Part of a small language model's weights.
Architecture: learned positions, no biases in attention or MLP.
Training: a variant of Adam for these matrices, 497M tokens, 15156 steps.
Each number is 128 + 32 x the weight over its row's rms, rounded and kept within 0 to 255. Layers, rows and columns count from 0. The size above them is the row's rms in percent of the matrix's.

# layer 18 attention value, 512x256, rms 0.0614, rows 100-204, columns 0-63
size [101  98 112 104  94 100  99 103 101  95 107 101 103 103  96  91 108 104 102 104  95  95  93 105 105 100 100 107  87 111  99 100  95 107  87  98 105  98 100  99 106 105  99  99 101  95  98  89  97 107 103  95  97  86 101  99  91  95  97  98  94 103 107  91 100 104 101 101 106  86 104  99 103 105  98 105  97 106 106 104 111 104 104  92 101 102 103 102 106 101  91 105 102 105  97 102 102 109 102 100  95 100 102 106  95]
[[187  88 109 144 124 126  47 132 111 160  84 149 164  96 121 151 110 103 165 136 139 154  95 135  97  85 122  73 105 167 126 161  97 141 197  87 129 146 122 183 140 102 163 136 160 144 115 161 134 112 147  90 148 135 172 142 114 217 138 149  50 115 146  78]
 [126 112 162 138 168 155 167 138 144 128 106 137 196 138 171 131  89 123 140 113 118 146  80 158 112 113 164  97 114  98 103 124 133 139 168 166 157 143 177 121 126 148 123 136 122 144 186 174 139 100 182  86 147 158  95 131 111 176 159  54  68 116 145  84]
 [159 191 161 108 121 156 179 112 154 184 132 134 100 135 136 129  81 134 140 134 109 145 128  44 116  99 115 148 124 186 170 154 137  95 124  94 124  52  70  63 149 176 165 186 162 132 157 138  74 140 160 115  82 104 111 134 112 115 137  30 153 123 123 118]
 [107 111 123  97 171 118 132 125 105  40 133 130 120 117 149 120 226 145 188 118 143 106 141  97 106 102 190 146 109 107 151 162 142  76 146 129 103 152 135 133 129 133 135 129  67 154 130 122 149 111  87 128 106 146 108 105  94  81 147 130  98 135 124 135]
 [108  99 100  91 108 174 119  90 135 156  91 127 127 163 158 128  93 156 123 113 116 162 100 123 130 105 125 145 132 121 104 139 154 138 143  44 170 126 120 159 128  81 120 172 140 152 111  98  71 170 137 125 145 144 126 128 110  76 127 174 110  94 146 108]
 [ 95 109 121 158  76 176 154 108 186 185 121 198 119 155 164 184 124 154 177 107 104 165 135 100 112 128 109 135 121 149 145  51  99  68 151 218 125 148 145 185 129 146 118  95 156  90 139 108 115 118 158 122 113 163 147 130 140 144 148 151 138 111 135 170]
 [ 67  69 115 144 172 113 166 103 124 169 124 107 123 136 125  92 156 114 119 130 110 173 122 100 106 173 169 105  92  82 177  77 125 120 133 159 155 136 118 116 103 140 121 161 106  96 132  70 139 146  87  83  98 132 116 165  97 175 118  55  81 118 176 113]
 [139 117 114 130  49 163 147 100 107 112 117 143 116  99 145  97  95 163 147 132 113  97  88  54 131 108 131 125 129 148 149 132 120 101 135 114 135  49  94  76 144 210 137 116  75 110 112 173 160 161 122 135 117 121 126 120 116 176 110  49 108 126 171 219]
 [130 144 134 133 132 106 137 120 150 134 126 109  88 125 143  70 134 105 122 167 105 152 151 115 128  73 136 105 158 153 126 125  98 113 167  73 127 116  84 135 169 191 150 103 173 208 133 113 119 130 126 117 139 172  91 110 175 153 160  47 143 138  77 139]
 [161 171 135 172  96  65  98 168 135  86 123 110 118 124  94 107 183 122 116 213 138 110 161 153 155 139 136 123 166 103 174 127 156 170 177 186 123 183 120  98 146 186 133 140 123 111 129 145 171  81 100 166 138  96 146 131 141 116 138 162 146 130  83 147]
 [180 125 187 114 126 143 125 105  53 110 109 144 124  96 126 113 152 145 190 113 107  87 193 147 163 154 142 102  96  97 130 178 113 105 124  92 146 165 134 211 144 154 105  78  91  90 109  74 131 128  55 133 107  97 150  75 117  85 149 185 116 145  87 128]
 [183 128  77 161 123 165  70  99 159 141 127 107 123  93 133 133  80 162 196 161  78 152  72 139 150  73 112 134  86 175 122 166 125 109 147 103 130 139 159 113 168 104 143  98 113 100  96 184 172 126 106 191 125 162 129 153  58 171 125 139 117  93 142 126]
 [ 99 131 110 138  68 134 131 136  69 153 108 116  80 161 138 115 145 130  98 136  94 122 140 107 157 152 154 140 124 116 143  95 128 106 164 118 117 182 124  95 138 122  84 143 139 148 128 175 138 127 130 140 133 155 103 132 117 145 114 161 140 104 117 115]
 [103 102 111 122 167 104 167 116 100 136 111 132 116 129 172 102 155 137  74 154 136 162 146 142 114 141 113 126 117  39 137 164 142 164 119  88 168 123 105 125 166 140 156  94 175 133 133  13  69 167 130 114  78 161 166 182 142 105 106 151 178 114 119 130]
 [ 92 181 112 149  90 153 175 136 101 115 138 159 138 134  86 161 167 144 125 158 137 126 145 125 116 112 142 121 136 151 150 135 128 109 173 153 110 116 101 141 171 195 102 103 173 106 194 114  64 118 114  97 152 140 113 128 174 120 132  90 142 145  88 174]
 [123 163 110 124  98 100 184 151 140 131 133 106 154 121 123 153  88 101 144 116 145 162 157 129 172  78  89 137 165  79 126  80 110 125 173  89 114 139 115 186 188  90 110 144 150 163 152 177 113  97 129  93 144 170  98 118 207  68 141 125  72 146  75 119]
 [180 183 131 143 201 100  86  66 115 173  91 128 140 126 136 164 107 126 151 165 130  77 185 128 121 105 128 124 116  83 145 172 135 101 108 117 134 138 130 168 167 118 185 211  97  94 141 131 138 157 146  99 128  93 157  97  66 155  95 124 148 136 107  86]
 [ 93 106 105 112  52 167 123 125 124 133 183 143 159 153 114 160  85 157  81 142  76 110 112 168 122 148 109 152 147 162 130 103 137  78 119 165 147 147 199 139 151  40  77  96 134  72 125 129  96 131 162 154 142  71 119 133  88 127 184 138 190 127 186 105]
 [162 137  79 131  68 182 216 144 121 132 141 143 119 107 154 167 175  77 106 113 115  84 103 120 141 131 111 143 144 114  92 119 134 134 108 119 115 122 154 123  87 165 171 106  81  81 126 117 149 176 134 168 166 115 109 108 164 129 197 134 144 150  96 180]
 [ 92 126 133 155 127  75 134 145 125 146 148 113 135 186 104 165 124 106  81 125 115 102 113 143 148 162 178 159 122 168 191 102 107 100 141 138 111 126 131 113 158 160 130 107 128 131 170  94 120 142 109  86 122 104 115 173 169 159 240  99 132 176  97  92]
 [131 124 201 134 115 142  96 153 121 135 114 143 112 113  66 142 153 156  97 150 123 112 121 135 129 141  98  75  84 216 143 112 140 186 140 155 154 148 165 171 126 103 159  99 124 128  97  78 131 143 161  87 132 137 156 148 120 136 173 136  53 121 165 134]
 [161 229 134 152 137 161 133  48 180  70 158 104 130 117 131 164 141 167 127 163 141  93 114 144 148  78  88 145 123 126 135 156 128 153  71  82 128 118 138 142 129 160 104 132 152 146  98 106 146 153  76 101 107 150 137 112 147 134 104 185 125 106  90 131]
 [ 72 131 108  95 151 143 127  87 152 165 125 102 183 126 161 127  83  99 154 123 113 153  87 114 120 147 101 141  76 113 105 145 103 130 117 129 156  76 150 164  59 127 131 157 151 110  93 134 115 137 133  53 145 154 132 121 125 125 103  97 114 122 133 107]
 [138  81  77  48 158 143 131 165 127  69 120 148 102 150 141 181 128 154 124  82 102 180 142  95 139  99 150 125 120  86  84 143 147 138 133 100 108 152 126 100 146 130  84  35 113 134 133 125 170 151 140 167  99  94 151 177 147  96 126 215 125 121  77 160]
 [115 125 116 157 108 191 125  96 117 153  80 149  93 140 128  98 154 121 147 155 146 178 148 123  79 106  79 105  53 141 163  65 120 163 133 159 104 146  88 102  95 192 135 122  81 182 119 146 128 196 153 141  86 151 200 152  88 128  39 125 160 110 170 140]
 [136 123 131  94 194  93 140 128 150 131 100 140 132 144 105 161  95 113 119 126 166 137 150 142  97 140  80 137 102 147 151 113 134  62  67 116 143 103 152  95  75 163 128 132 114 111 151 118  50 117 168 133 111  73 172 122  92 116  84 159 135 117 121 107]
 [161 113 106 136 108 125 111 156 111 151 141 117 113 146 121  76 119 139 125 139 147 153  68 115 131 105 114 189 118 117 116 118 142 172 124 122 149 145  81 126 112 157 143 123 174 142 113 157 152 172 133 161 119 115 167 177  81 117  85 154 161 101 103 126]
 [ 92 144 149 158 214 126 116 153 111 110 142 112 179 125 118 162 110 132  98 133 126 136  90 167 131 129 180  97 132 139 135 138 141 146 143 110 149 127 160 116 156  92 181 153 117 216  91  99 201 100 130 117 145 104 146 108 168 153 173  72 114 182 151 117]
 [111 170 118  95 109 152  99 105 106 104 146 146 119 122 108 149  67 103 171 135  83  77 125 147 100 105 113 125 115 126 172 140 128 125 157  89 101 182 152 148  83 204  68 185 108 129 105 171 183 144 192  77 110  85 116 149  73 114 113 136 148 114 109 112]
 [108  83  71  59 115 144 127 127 131 175  88 127 123 148 108 114 147  91  97 154 143 130 139 143  68 139 143 138 116  96 147 137 114 117 199 118 132 109  92 176 163 147  82 114 158 112 118 174 170  78 141 139 103 118 167 110 174 142 156  82 101 124 136 126]
 [149 154 119  94 131 131 133 108 121 151 140 113 134  56 118 144 129 195 155 122  73 146  95  65 119 145 133 103  80 129 153 144 131 160 106 190  88 132 123 128 162 134 102 145  85 113 173 110 136 141  96 194 126 121 115 127 146 133 167 157 112 141 101 105]
 [136 135 113 158 120 113  77 144 109 144 167 133 105 134  57 118 124  99 126 127 106 102 122 170 114  96 175 125 120 140  98 124 135 164  99 156 195 129 111 133 113  71 119 156  88 133 144  69  56  87 145 173 133 174 138 123 169 192 167 183 124 143 142 150]
 [112 104 143 101 136 157 128  79  82 112 155 137 109 120  58 121 103  80  89 162 167 118  93 159 136 127  94  85  57 101 115 131 113  99 154 120 166  95 103 133 127 164 121 127 112 176 137 151 125  66  76  94 122 189 107 137  66 134 126 145 139 114  76 102]
 [121 157 122 121 148 115 100  81 156 121 167 133 120 161 131 102 167 142 131 143 114 132 193  90 106 146 137 138 196  91 170 147 152 146 129 161 123  92 148 111 126  73 142 116 122  85 178 142 172 110 145  48 136 109  94 124  80 184 145  89 112 170 151 113]
 [145  96 140 112  78 126 125 118 122 142 118 139  82 108 146 108 119 192 142  87 134 114 173 127  95 140 176 186 144 149 119 185 162 161  91  84  68 188 106 144 231 149 140 130 138 124 101  80 119 119 173 136 100 122  92 155 128 130 147 138 134  97 117  58]
 [120 103 125 121 193  98  96 118 215  99 119 161 134 130 177 125 139 168  86 105 122 168 130 119  69 160 134  88 118 136 138 120 142 119 143   3 117  95 151 161 143  87 125 137 124 118 113 158 140  82 159 127 100 104 125 107 133  90 126  75  91 141 136 131]
 [142  84 135 115 121 148  83 120  88 193 156 104 153 144  81 123 109 111 113 105 184 136 116 136 125 174  98 130  72 105 127 135 117 146 122 128  81  47 115 128 135 185 151 172  49  94 179  62  71 146 132 178  70 150 146 164 121 115 125 212 111 121 107  69]
 [119 138  87 140 100 145 140 172 127 145  95 199 142 140 151 140 123 121 137 110 122 152 143 121 156  96 126 124 176 105 131 138 131 139 160 170 133 192 180  98 190 136 148 139 129 106 130 151 171 197 224 123 184 130 124 139 151 125  94 104 114 255 192  98]
 [166 138 113 138 126 119  97  99  23 139 121 157 114 111 133 112 105 148 134 128 139 159  85 146 162  97 122 116 126 102 188 109 125  66 160  85  89 206 131 103  52  75 110 205 201 107 121 160  83 112 112 119 157 149 115  96 123 102  85 156 157 108 120 109]
 [130 130 136 138 125 150  96  93  74 136  66 122 131  69 152  51  98 155 194 188  88 125  94  90 105 108 165  87 139 118 154 143 107 149 132 180 109 120 153 102 184 105 116 166 103 134 140 129 132 103  81 138 119  79 144 125  66 161 152 126 138 104  67 152]
 [167 157  99 155 111  96 115 109 151 195 116 159 127 116 148 148 173 111  81 140 138 131  84 141 168 127 138 124 125 108 130 194 114 118  88  94 174 136 105 137 132 155 141  87 143  75 111 150 133 127 216 133 106 140 151 143 159 127 108 130 152 146 113 101]
 [142 111 139 146 198 124 126 171 108  84 136 107 128 113 106 140 159 194  99 126 163 154 162  81 158 197 138 154  84 140 151 128 152 188 146 144  97 149 133 147 102  90 108 131 137 147  91 149 124 110  99 111 123 138 108  99 163  68  82 126 118 107 104 121]
 [146 162 149 151 145 129 156 164 106 114  82 129 154 150 120 153 128 137 137 118 112 162 122 123 125  94 168 119 156  68 178 157 122  97 166 167 168 131 131 137 101 109  74 170 155 117 125  87 131 144 146 126 138  37 165 137 131 209 146 106  75  99 184 149]
 [112  96 124 135 150  74 167 105 151 116 112 112 102  94 190 119 181  84 103 135 131 141 104 138 125 160 110 128 151 130 120 192 135 142 168 181 165 137  99 111 132  55 159 141 187  63 106 117  99  75  76  79 145 156 122 142 229  87 126 103  93 117 100 158]
 [116 108  56  92 110 117 133 196 152 115  84 127 116 133 141 158  90 166 123 111 113 133 133 144 108 130 125 129 131  68  90 156 109 102 193 131  94 134  95 174 113 179 134 165  98 150 110 105  72  98 173 108 127  88 184 150  97 120 108 121  36 108 104 139]
 [158 114 111 153 167 126 100  62 156 138 131  74 107 117 114  90 136 103 230 141 139  57 132 134  93  99 117 126 126 152 160 168 133 134 115 165 187  81 165 120 155  84 129 128 101 101 124 129 159 101 107 114 162 141  92  69  45 181 200 118 111 128 118 153]
 [148 191 158 169 186 122 222 109 155  89 111  13  77 162 168 133 110  96 151 140  88 151 116 109 142 106 152  73  83 104  85 156 112 114  80 155 122  89 118 135  63 104 105 125 154  93 143 108 153  95  82 119 139 113 148 135 158 123 102  95 113  77 111 152]
 [ 93 150 119 132 136 127 174 173 143  98 133 185 195 155 170 173 181 125  21 117 149 154 118 141 152 140  65  79 136 113 123 105 110 155  99  91 121 158 105 144 136 129 148 117 149  76 104 160  56 114 165 106 120 143 149 152 161  77 114 104  90 156 140 142]
 [118 108 127 147 137 154 108 148 126  79 120 159 151 147 128 195 151 131  78 121  90 203 150 161 188 142 139 115 138 163 108 104 139 148  96  97 112 188 123 124 137 105 180 139 135 183  86 146  46 114 144 111 151 112 154 131 193  94  50  88 147 119 192 170]
 [156 143  45 129 122 119 125 116   0 100 171  97 116 129 163 107 176 102 146 142 105  96 181 131 185  80  98 138 198 106 200 119 118 126 199 116 107 133 172 104 118 139 149 125 118 144 162 110 101 144 193 106 122 106 130 148 126  95 156 119  95 165 131 127]
 [159 137 114 134 150 161 208 153 140 181 111 140  95 125 121 116 117 148 124 165 149  89  97 119  96 170 127 149 178 145 116 147 137 176 101 133 156 158 106 153 197 130 170 135 168  64 161 112 158 232 130 137 113  98 102  52 124 114 115  74 118 170 186 129]
 [131 138 143 101 128  86 107 165 140 110 121 105  79 107 143 126 133  98 164 116 142 111 177 163 124 124 122 128 132 137 126  78 133 132 186 125  58 109 140 133  98 138 157 167 117 101 144 165 111  59 104 144 133 114 130 161 128 146 108 172 112 147 107 112]
 [133 172  95 160 131 142 217 153  81  72 137  96 100 149 104 153  98 111 163 128 109 159 143 129 140  99 114 117 112 137 208 112  91  92 146 177 102 119 183 147 116  89 143 131 146 149 162 116 134  78 111 139 109 118 125  97  66 144 148 147  91 107  89 151]
 [115 149 141 170 123 145 126 104  67 136 145 151 164 114 147 105 127 113 196 163 147 160 117 114 156 100 113 112 107 148 149 110  98 102 140 147 132  88 146  74  41 133 112 183  68 135 133 107 105 122 110  85 137 130 125 156 126 164 174 152 120 111 113 150]
 [107 128  46 198 143 122 174 143 130 173 149 133  97 142  92  94 149  79 137 138  89  93  87  79 145 159  97 102 152  97 132 156 109 104 186 135 110 124  77 153 106 183 112 131 109 154 129 107 105 100 133  76 137 145 163 136 119 189 201 144  75 141  99  70]
 [108 129 118  63 102  84 119 129 162 145 131 127 134 143  90 169  66 156 141 177  90 118 137 120 120 109 159 192 135 177 128 119 114 125 120  97 113 102 105 151  64 114 159 150  92 184 174 146  67 145 192 174  69 113 132  72  82 136 124 174 152 101 129  97]
 [ 96 145 154 143  82 106 103 118 161  94 132 125 131 109 101  89 140 142  99 116 183  84 185 114 112 132 121 165 112 161  92 105 136 171  92 146  84 119 107  97 121 139  71  85 162 148 120 164 175 138 125  90 161 193 104 154 130  89 150 143 128 116  69 118]
 [140 138 128 150  76 140 123 109  99 183 157 161 130  98 125 172  91 110 147 156  97 164 154 104 140 139 124 190 120 115 168 127 133  85  97 132  73 164 128 150 123 137  81 108 137 171 147  78  88 156 174  57 197 107  85 123 113 129 171 188 154 116 104  86]
 [104 135  98  77 191  94  39 105 116 217 107  95 133 131 154 140 133 100  66 135 145 127 111 140  84 167 105 111 125 103 101 131 136 143 119 137 152 101 112  73 120 137 149  89 121 123 149 128 135 160 137 142  97 152 129 115 116 140 106 147  87 152 154 130]
 [134  84  95 114 166 158  93 122  63  92 159 151 165  88 105 114 147 200 141 106  98 138 129 118 117 133 106 127 123 149 111 171 144 154 158 125 127 198 195  91 177  97 157  99  91 131 164 148 132 165  85 130  97 120  99  41 104  55  53 163 132 200 131 167]
 [158 172 132 155 139 156 180 145  42  73 100 127 144 168 153 115 151 118 161  99 104 152 120 174 130 113 215 110 103 115 158 108 105 108 119 144  99 175  98 115 132  76 159 166 156 130 166 101 114  95 106 154 188 180 129  94 141 210 118 137 112  76 106 199]
 [141 119 100 103 152  92 118 128  66 146 128 122 139 148 147 145  54 142 100 136  86 127  78 167 138 104 102 154 130 129 103 115 112  93 126  79 148 184 129  60  72 167 189 101 130 148  84 141  76 134 176 176 160 125 125 132 135  60 121 167 183  95 158 167]
 [116  76 128  95 135 159 113 118 171 245 104 122 158 148 141 133 152 158 136 104 172 112 169 154 152 156 114 165 159 158 106 100 144 127  91 132 118  83  77 134 138 109 180  80 126  82 136 117  94 143 142 188  52  98 122 115 127 120 155  95 119 121 124 117]
 [104  99 133  90  63 154 122 167 178 136 162  94 131 101  88 134  69 155 106 125 148 142 135  97  60 142 116 158 153 152  87 135 153 135  99  67 130 141 132 143 137 191 112 107  96 174 111 134  91 144 151 170 106 168 131 187  97 106 140 124 133 108 125  86]
 [131 186  99 144 144  49 197 156 152  93 130 140  90  97 140  80  75 132 184 151 119 125 147 148 109  57 160 104 155 187 120  93 108 152  71 113 133 185 142  89 122 126  89 168 119 101 133 127 150 124 155 129 154 141 153  96 109 120 139 103  82 201 173 165]
 [103 124 131 197 148 133 166 152  93 150 135 126 169  33 108 104 145  43 144 148 133 173  78 145 152 125 185 105 126 156 118 128 123 148  88 150 162 139  76 147 107  62  83 141 128 109 113 129 120  52  63  95 140 166 131 156 136 149 144 117 147 111 148 137]
 [120 147 169 159 147 127 106 147 209 190 132 160 101 220 147 124 125 158 104 135 144 106 175  66 106 137 117 143 138  98  89 126 128 207  82 120 110 109  84 106 109 118 160 120 101 107 137 120  99 124 159 151  55  58 173 130 106  81 142 118 149 151 144 129]
 [113 143  80 120 108 156 113 172 107  97  86 152 155 108 123 251 117 178 110  92 126 149 170 184 202 143 116 134 134 145 127  73 137 113 122 107 122 177 102 154 118 105 118 104 167 178 121 171  83 102 146 184  97 211 127  89 179  63  89 123 189 118 138 188]
 [110 139  97  82  95  87  78 190  82  61 109 125 139 164 177 168  70 141 142  30  83 130 129 143  99  99 148 161  89 117 121  83 127  84 190 173 110 115  98 103 153 102 115 157 146 131 117 118 106  65  95 209 126 146 142 211 165 128 141 137 146 133  79 148]
 [131 148 121 190 165 125  32 137 190 106 152 151 198 181 140 153 153  94  96 126 114 150 113  95 148 125 114  62 103  64  98 126 104 132  90 103 137 106 122  88  92 130 167 166 110 138  85 150 115 135 175 139 161 136 154 113 147 122 116 145 107 159 134 124]
 [130 110 123  92 112 157 143  98 166  86  85 120 180 139 175 186  99 140 167 141 145 171 163 106 147 146 119 136 144 145 154 148 129 138  67  96 144  51 184 124 151  84 161 103 108 148 165 162 100 178 165 105 127 133  97 183  69 114 113  90 175 105 135 130]
 [132 140  90 142  65 146 137 167 139 129 110 176 131 130 152  89 119 130 126 121  95 117 134  95  66 118 181 190 142 181 133  79 124 129 109 146 114 101  75  70 103 129 110 178 116 145 114 109  88 128 182 139 121 126 137 138 150 172 158 167 148 121 131 124]
 [174 164 170 128 151  97 185  95  36 186 183 112  92 125  87  71 105 151 179 179  92 102 154 124 148 107 165 156 111 135 172 109 134 100 139 142 125 110 178  97  65 149  75 128 115 119 179 160 180 109 157 124 174 145 124  67  74 180 172 188 126 147 107 122]
 [155 162 122 127  84 118 120 173 180 160 114 101  93 112 126  96  60 100 109 150 109 105 160  92  88 138 140 152 176 181 122 106 134 152  89 157 150 115 102 103 118  82 112 112 140  76 138  85 178 143 119 143 169 121 153 208 102 152 158 116 148 135 122 123]
 [130 172 150 144 121 133  90  69 141 178 170 194 138 147 149 154 190 132 141 127 137 174 126 127 146 100 117 138 116  84 156 127  97  98 159 192  92 111 106 175 100 169 119 141 127  66 133  77  73 103 115 114 113 111 138 163 144 131 155 118 121 158 109 109]
 [156 157 112 141 148 109 101 132 180  76  69 122 119  90 184  90 101 101 129 108  92 109 160 119 108  92 185  97 167 106 139 181 142 165 153 110 143 184  84 120 208 117  80 123  99 134  60 139 178 120 101  91 165 146 106 120 141 140  91  55  92 172 129 147]
 [141 164 179 173 155 135 151 148  91 146  96 189 115 132 130 156 135 125  98 149 144 119  90 144 136 104 157 122 133 127  48  83 136 145 118 148 189 110 117  90  72 182 152 111 121 149 110 150 155 176 159 106 131 111 176 167 135  74 109  90 163 143 172 132]
 [161 139 160 106 182 189 148  94  92 106 146 102  64 153  96 175 125 123 166 151  95  77 177  74 125 153 124 139 149 161 153 108 134 123 111 179  81 117 175 101  85 114 169  89 146 135 180 173 128 159  59 151  99 131 118  87  77 111 116 162 108 123  96  91]
 [112 117 113 160 145  91 165 196 155 122  93 146 150 172  96 183  95 144 115  79 142 159 151 151  86 103 117 129 140 124 135 102 119  68 204 152 129 136 126 178 139 169 124 147 107 122 167  79 146 162 114  82 126  83 164 174 139 148 101 156  78 132 161 124]
 [116 131 107 162  96 159  61 106 120 174  69 121 138 159 104 107 166  88  68 121 190 112 121  75 104 138 166 126 132  71 129 166 116 169 118 108 149 103  73  77 155 117 116 142 141  85  91 127  96 165 134 144 153 133 123 164  94 147 122  44 135 118 126  81]
 [128 100  85  82 178 144 130 178  99 118 161 164 115 152  98 197 152 163 132 120  88 140 144  95 107 149  93 135 101 161 105  86 130 122 167 121 120  81 126 122  66 134 131 104  96 130 146 204 149 140 135 185 112 151 143  55 124  97 133 102 151  93 105 133]
 [121  83 173  75  82 171 159 179  73 134 133 191  87 107  94 106  89 113 117 147 124 151 152  49  85 149 129 153 138 176 150  69 128 113 152 119 120  85  64  94 115 174 133 123  61 187 138 131  36 146 104 147 173 125 145 109 104 150 195 110 122 105  61 116]
 [147 119 126 162 153 170 176 141 109  79 120 142 107 168 127 134 160 186  97 138 169 140 121 123 137 132 144 122 109 105 178 160 110 124  95  74 105 135 117 120 130 133 131 135 213 151 148 111  75 123 157 122 154 167 113 137  74 113  85 137  87 112 131 179]
 [143 121 151 124 148 109  98 106 132  71 122 108 149 131 116 165 136  87  79 122 132 156 126 159 137 153  65  69 106  89 120  98 117 163  86  64 119 125 115 138  55 142 190 175 124 146  92 149  87 119 176 131 163 137 129 103 150  87 102 133 135  85 199 181]
 [134  94 132 100 135 152 109 114 148 115 135  78 155 103 138 171 116 152 161 146 111 149  47 146 157 109 105 124 122 101 172 151 129 106 152 127 130 140 142 185 137 128 148 142 110 161 148 117  92 139 115 171 100  66 144  21 174 131 134 152 129  52 147 124]
 [ 97 127 145 101 108 121  90 153 130 224 127 180 152 112  76  83 150 103 133 184 142 112 185 101  86 117 150 156 116 161 108 115 140 135 126 229 123 124 130 122 122  91  84 131 106 124 103 166 132 115  84 128 153 102 117 125  52 199 135 109 134 156  91  99]
 [141 208 171 142 141 104 134 153  81 157 139 123 177 107 110 141 141 169 144 178 153 177 109  98 110 128 158  90 133 113  95 100  97 142 148 180  75 122 118 135  79 154 122 125 127  87 106 161 143 116  76 136 166 150 144 100 185 105 136 163 106 117 119 156]
 [137 132 124  85 111 132 107 174 139 138 120 132  94 151 132 201 103 143 107  89 149 175 112 107  84 125 131 158 126 147 148  93 118 147 122 125 117 135 104 129  72 113 161 184 134 140  77 117  70 137 189 151 191 110 141 145 125 141 164  88  99  85 134 124]
 [134  54 132  58 138 175 109 123 148 129 142 168 145  75 140  78 134 177 150  89 109 108 142 120 122 117 127 119 112 133  85 131 162 128 157  63  85 166  99 103 119 179 131 128  89 153  85 146  97 116 151 141 143 100 100  88 123 132  66 123 113 154 141 160]
 [152 146 105 159 108  97 138 157 115 103 145 139  94 107  99 134 107 187 140 131 109 126  81  89 171 107 158  95 143 115 142 115 136 121 164 125 130 145 167  87 159 130  84 127 145 185 214 159 132 150 100 165 127 215 109 126 113 149 139 148 137 191 137 126]
 [130 148 130 126 127  87 138 144 123 152 162 160 124  98 113  85 129 149 158 125  81  99 184 101 142  92 135 204 170 158 156 142 152 134 168 143 116 131 226 180 168 176 122  56 127 100 144  97 101 141 127  83  68  70 104 100  58 124 145 166 144 159  87  95]
 [110 139 117  99  67 129  90 145 143 105 158 118 120 173 135  97  95  95 117 123 161 109 131 124 101 141 174 149  77 155 165 131 112 131 126 142 141 110  96 109 138 128 124 126 173 112 152 107 121 116 126 151  65  85 146 196 100  43 135 104 180 110 142  99]
 [126 142 103  96 103 106 167  76 153 119 156  92 126 120 100 177 136 152 147 161 119 138 113 112 111 131  90 128 107  93 152 103 107 110 137 195 132  83 151 154  85 128 132 106 125 128 139 157 170 128  85 142 112 130 136  52  83 120 152 127 117  96 124 130]
 [140 114 107 162 128 167  79  90  79  68 181 116  98 171 155 168 122  86 101  92 131 145 106  82 117 136 104 163  76 108 137 128 120 147  99 111 142 123 127 103 107 111 145 201 172 207  69 127 176 112 119 122 173 100 144 161 143  82 141 169 144  90  62 115]
 [150 123  93 127 155 127  93 162  94 189 102 113 121 110  83 104 108 126 138 110 209 104 109 190 141 122  90 112 121 165  97 156 123  95 175  88 190 147 107 132 117  62 159 183 177 169 121 118 143  96 115 151  90 125 120  68 151 140 135 130 124 112 173 109]
 [133 130 122 130 171 183 141 135  88 124  88 145 138  97  88 125  86 105 114 136  60 109 106 117 154 127  77  95 133 159 114 145 126 143 148 116 232 117 160  60 165  79 128  69 110 155 161 200 170 156 154 166 148 158 145 166 120 126 124  86 142 162 172 133]
 [ 91 119 114 133 122 199 135 158 115 137 124 107 137 127 183  82 134  90 132 122 188 119 100 153 138  97 194  88 164 174  88 144 126 134 109 136 144 125  81  94 119 150  77 102 142  82 111 126 191 107 111 119 137 149 140 145 194 155 149  48 122 123 139 134]
 [113 144 137 136 164  63 103 147 113 117 100 135 101 105 114 114 165 153  93 119 101 141 103 129 169 145 154 104 130  74 132 183 125 162 138  80  77 160 160 170  93 146 140 125 107 165  85 130  89 130 146 114  78  85 129  87  87  96 103 125 157  96 118 129]
 [131 150 120  74 120  89 107 168 168 145 128  78 144  68 103 186  57 175 108 135 194 176 151 172 134  93 151  80 130 121 166 106 112 115 108  44 143 126 111 158  97 206 115 149 133 162 106 148 161 166 150 160 126 119 159 109 116 165 130 123  94 138 187 118]
 [123 133  45  82 110 143 119 143 126 120  85 128 115  91 134 147 117 145 145 182 154 113 160  98 119 145 119 147 179  99 124 163 125 151 149 121  87 146 135 168 159 138 132 105 175 117 112 103 100 143  99 141 137  87 168  94 142  75 137 114  74 135 121 150]
 [117 164 106 143 158 109  92 110 153 130 147 143 113 163 137 155 150 171 152  62  77 131 177  88  74 140 140 191  95 177 122 118 111 100 175 147  90  62 124 126  69 132 145 158  83 102 107 107  99 107 137 151 132 155 188 101 164 163 131 151 100 109 124 118]
 [117 182 123 114 169  85 168 127  85  91 133 165 110 110 107 144  95 147 127 103  59 133  73 145 103 155  99 100  97 147 179 131 123  80 164  88 150 135 155 163 103 100  67 141 154 151 109 201 145 127 184 131 149 142 126 155 113 124 122 149 123 158 150 167]
 [153  71 202 141 120 127 146 112 129  66 104 135 145 144 157 104 166 109 111  95 115 170  74 102 163 129 103 114 123 134 190 106 113 131  69  99  86 116  99  89 109 134 162 145 123 137 125 170  77  74  93 133  82 181  73 171 126 138 139 146 116 110 134 102]
 [159 130 164 131 172 162  94 107  92 176 114 159 131 130 166  99 200 117 146 136 144 116 193 120 127 156 116 136 114 132 137 165 128 159  57 128 109 165 141 108 161 141 181 127 102 171  76 149 154 125 166 107 149  90  88  35  86 207  97 112 160 102 112 121]
 [131 131 125  94 172 127  90 178 179 150 118  77 148 147 164 123 125 123  74 133 176 120 133 191 139 159 130 116 119 105 100 134 150 175  94  53 165 167 157 135 138 119 164  85 128 122 108 111 148 110 221 144  70  76 140 161 142  87 104 104 159 115 181 167]]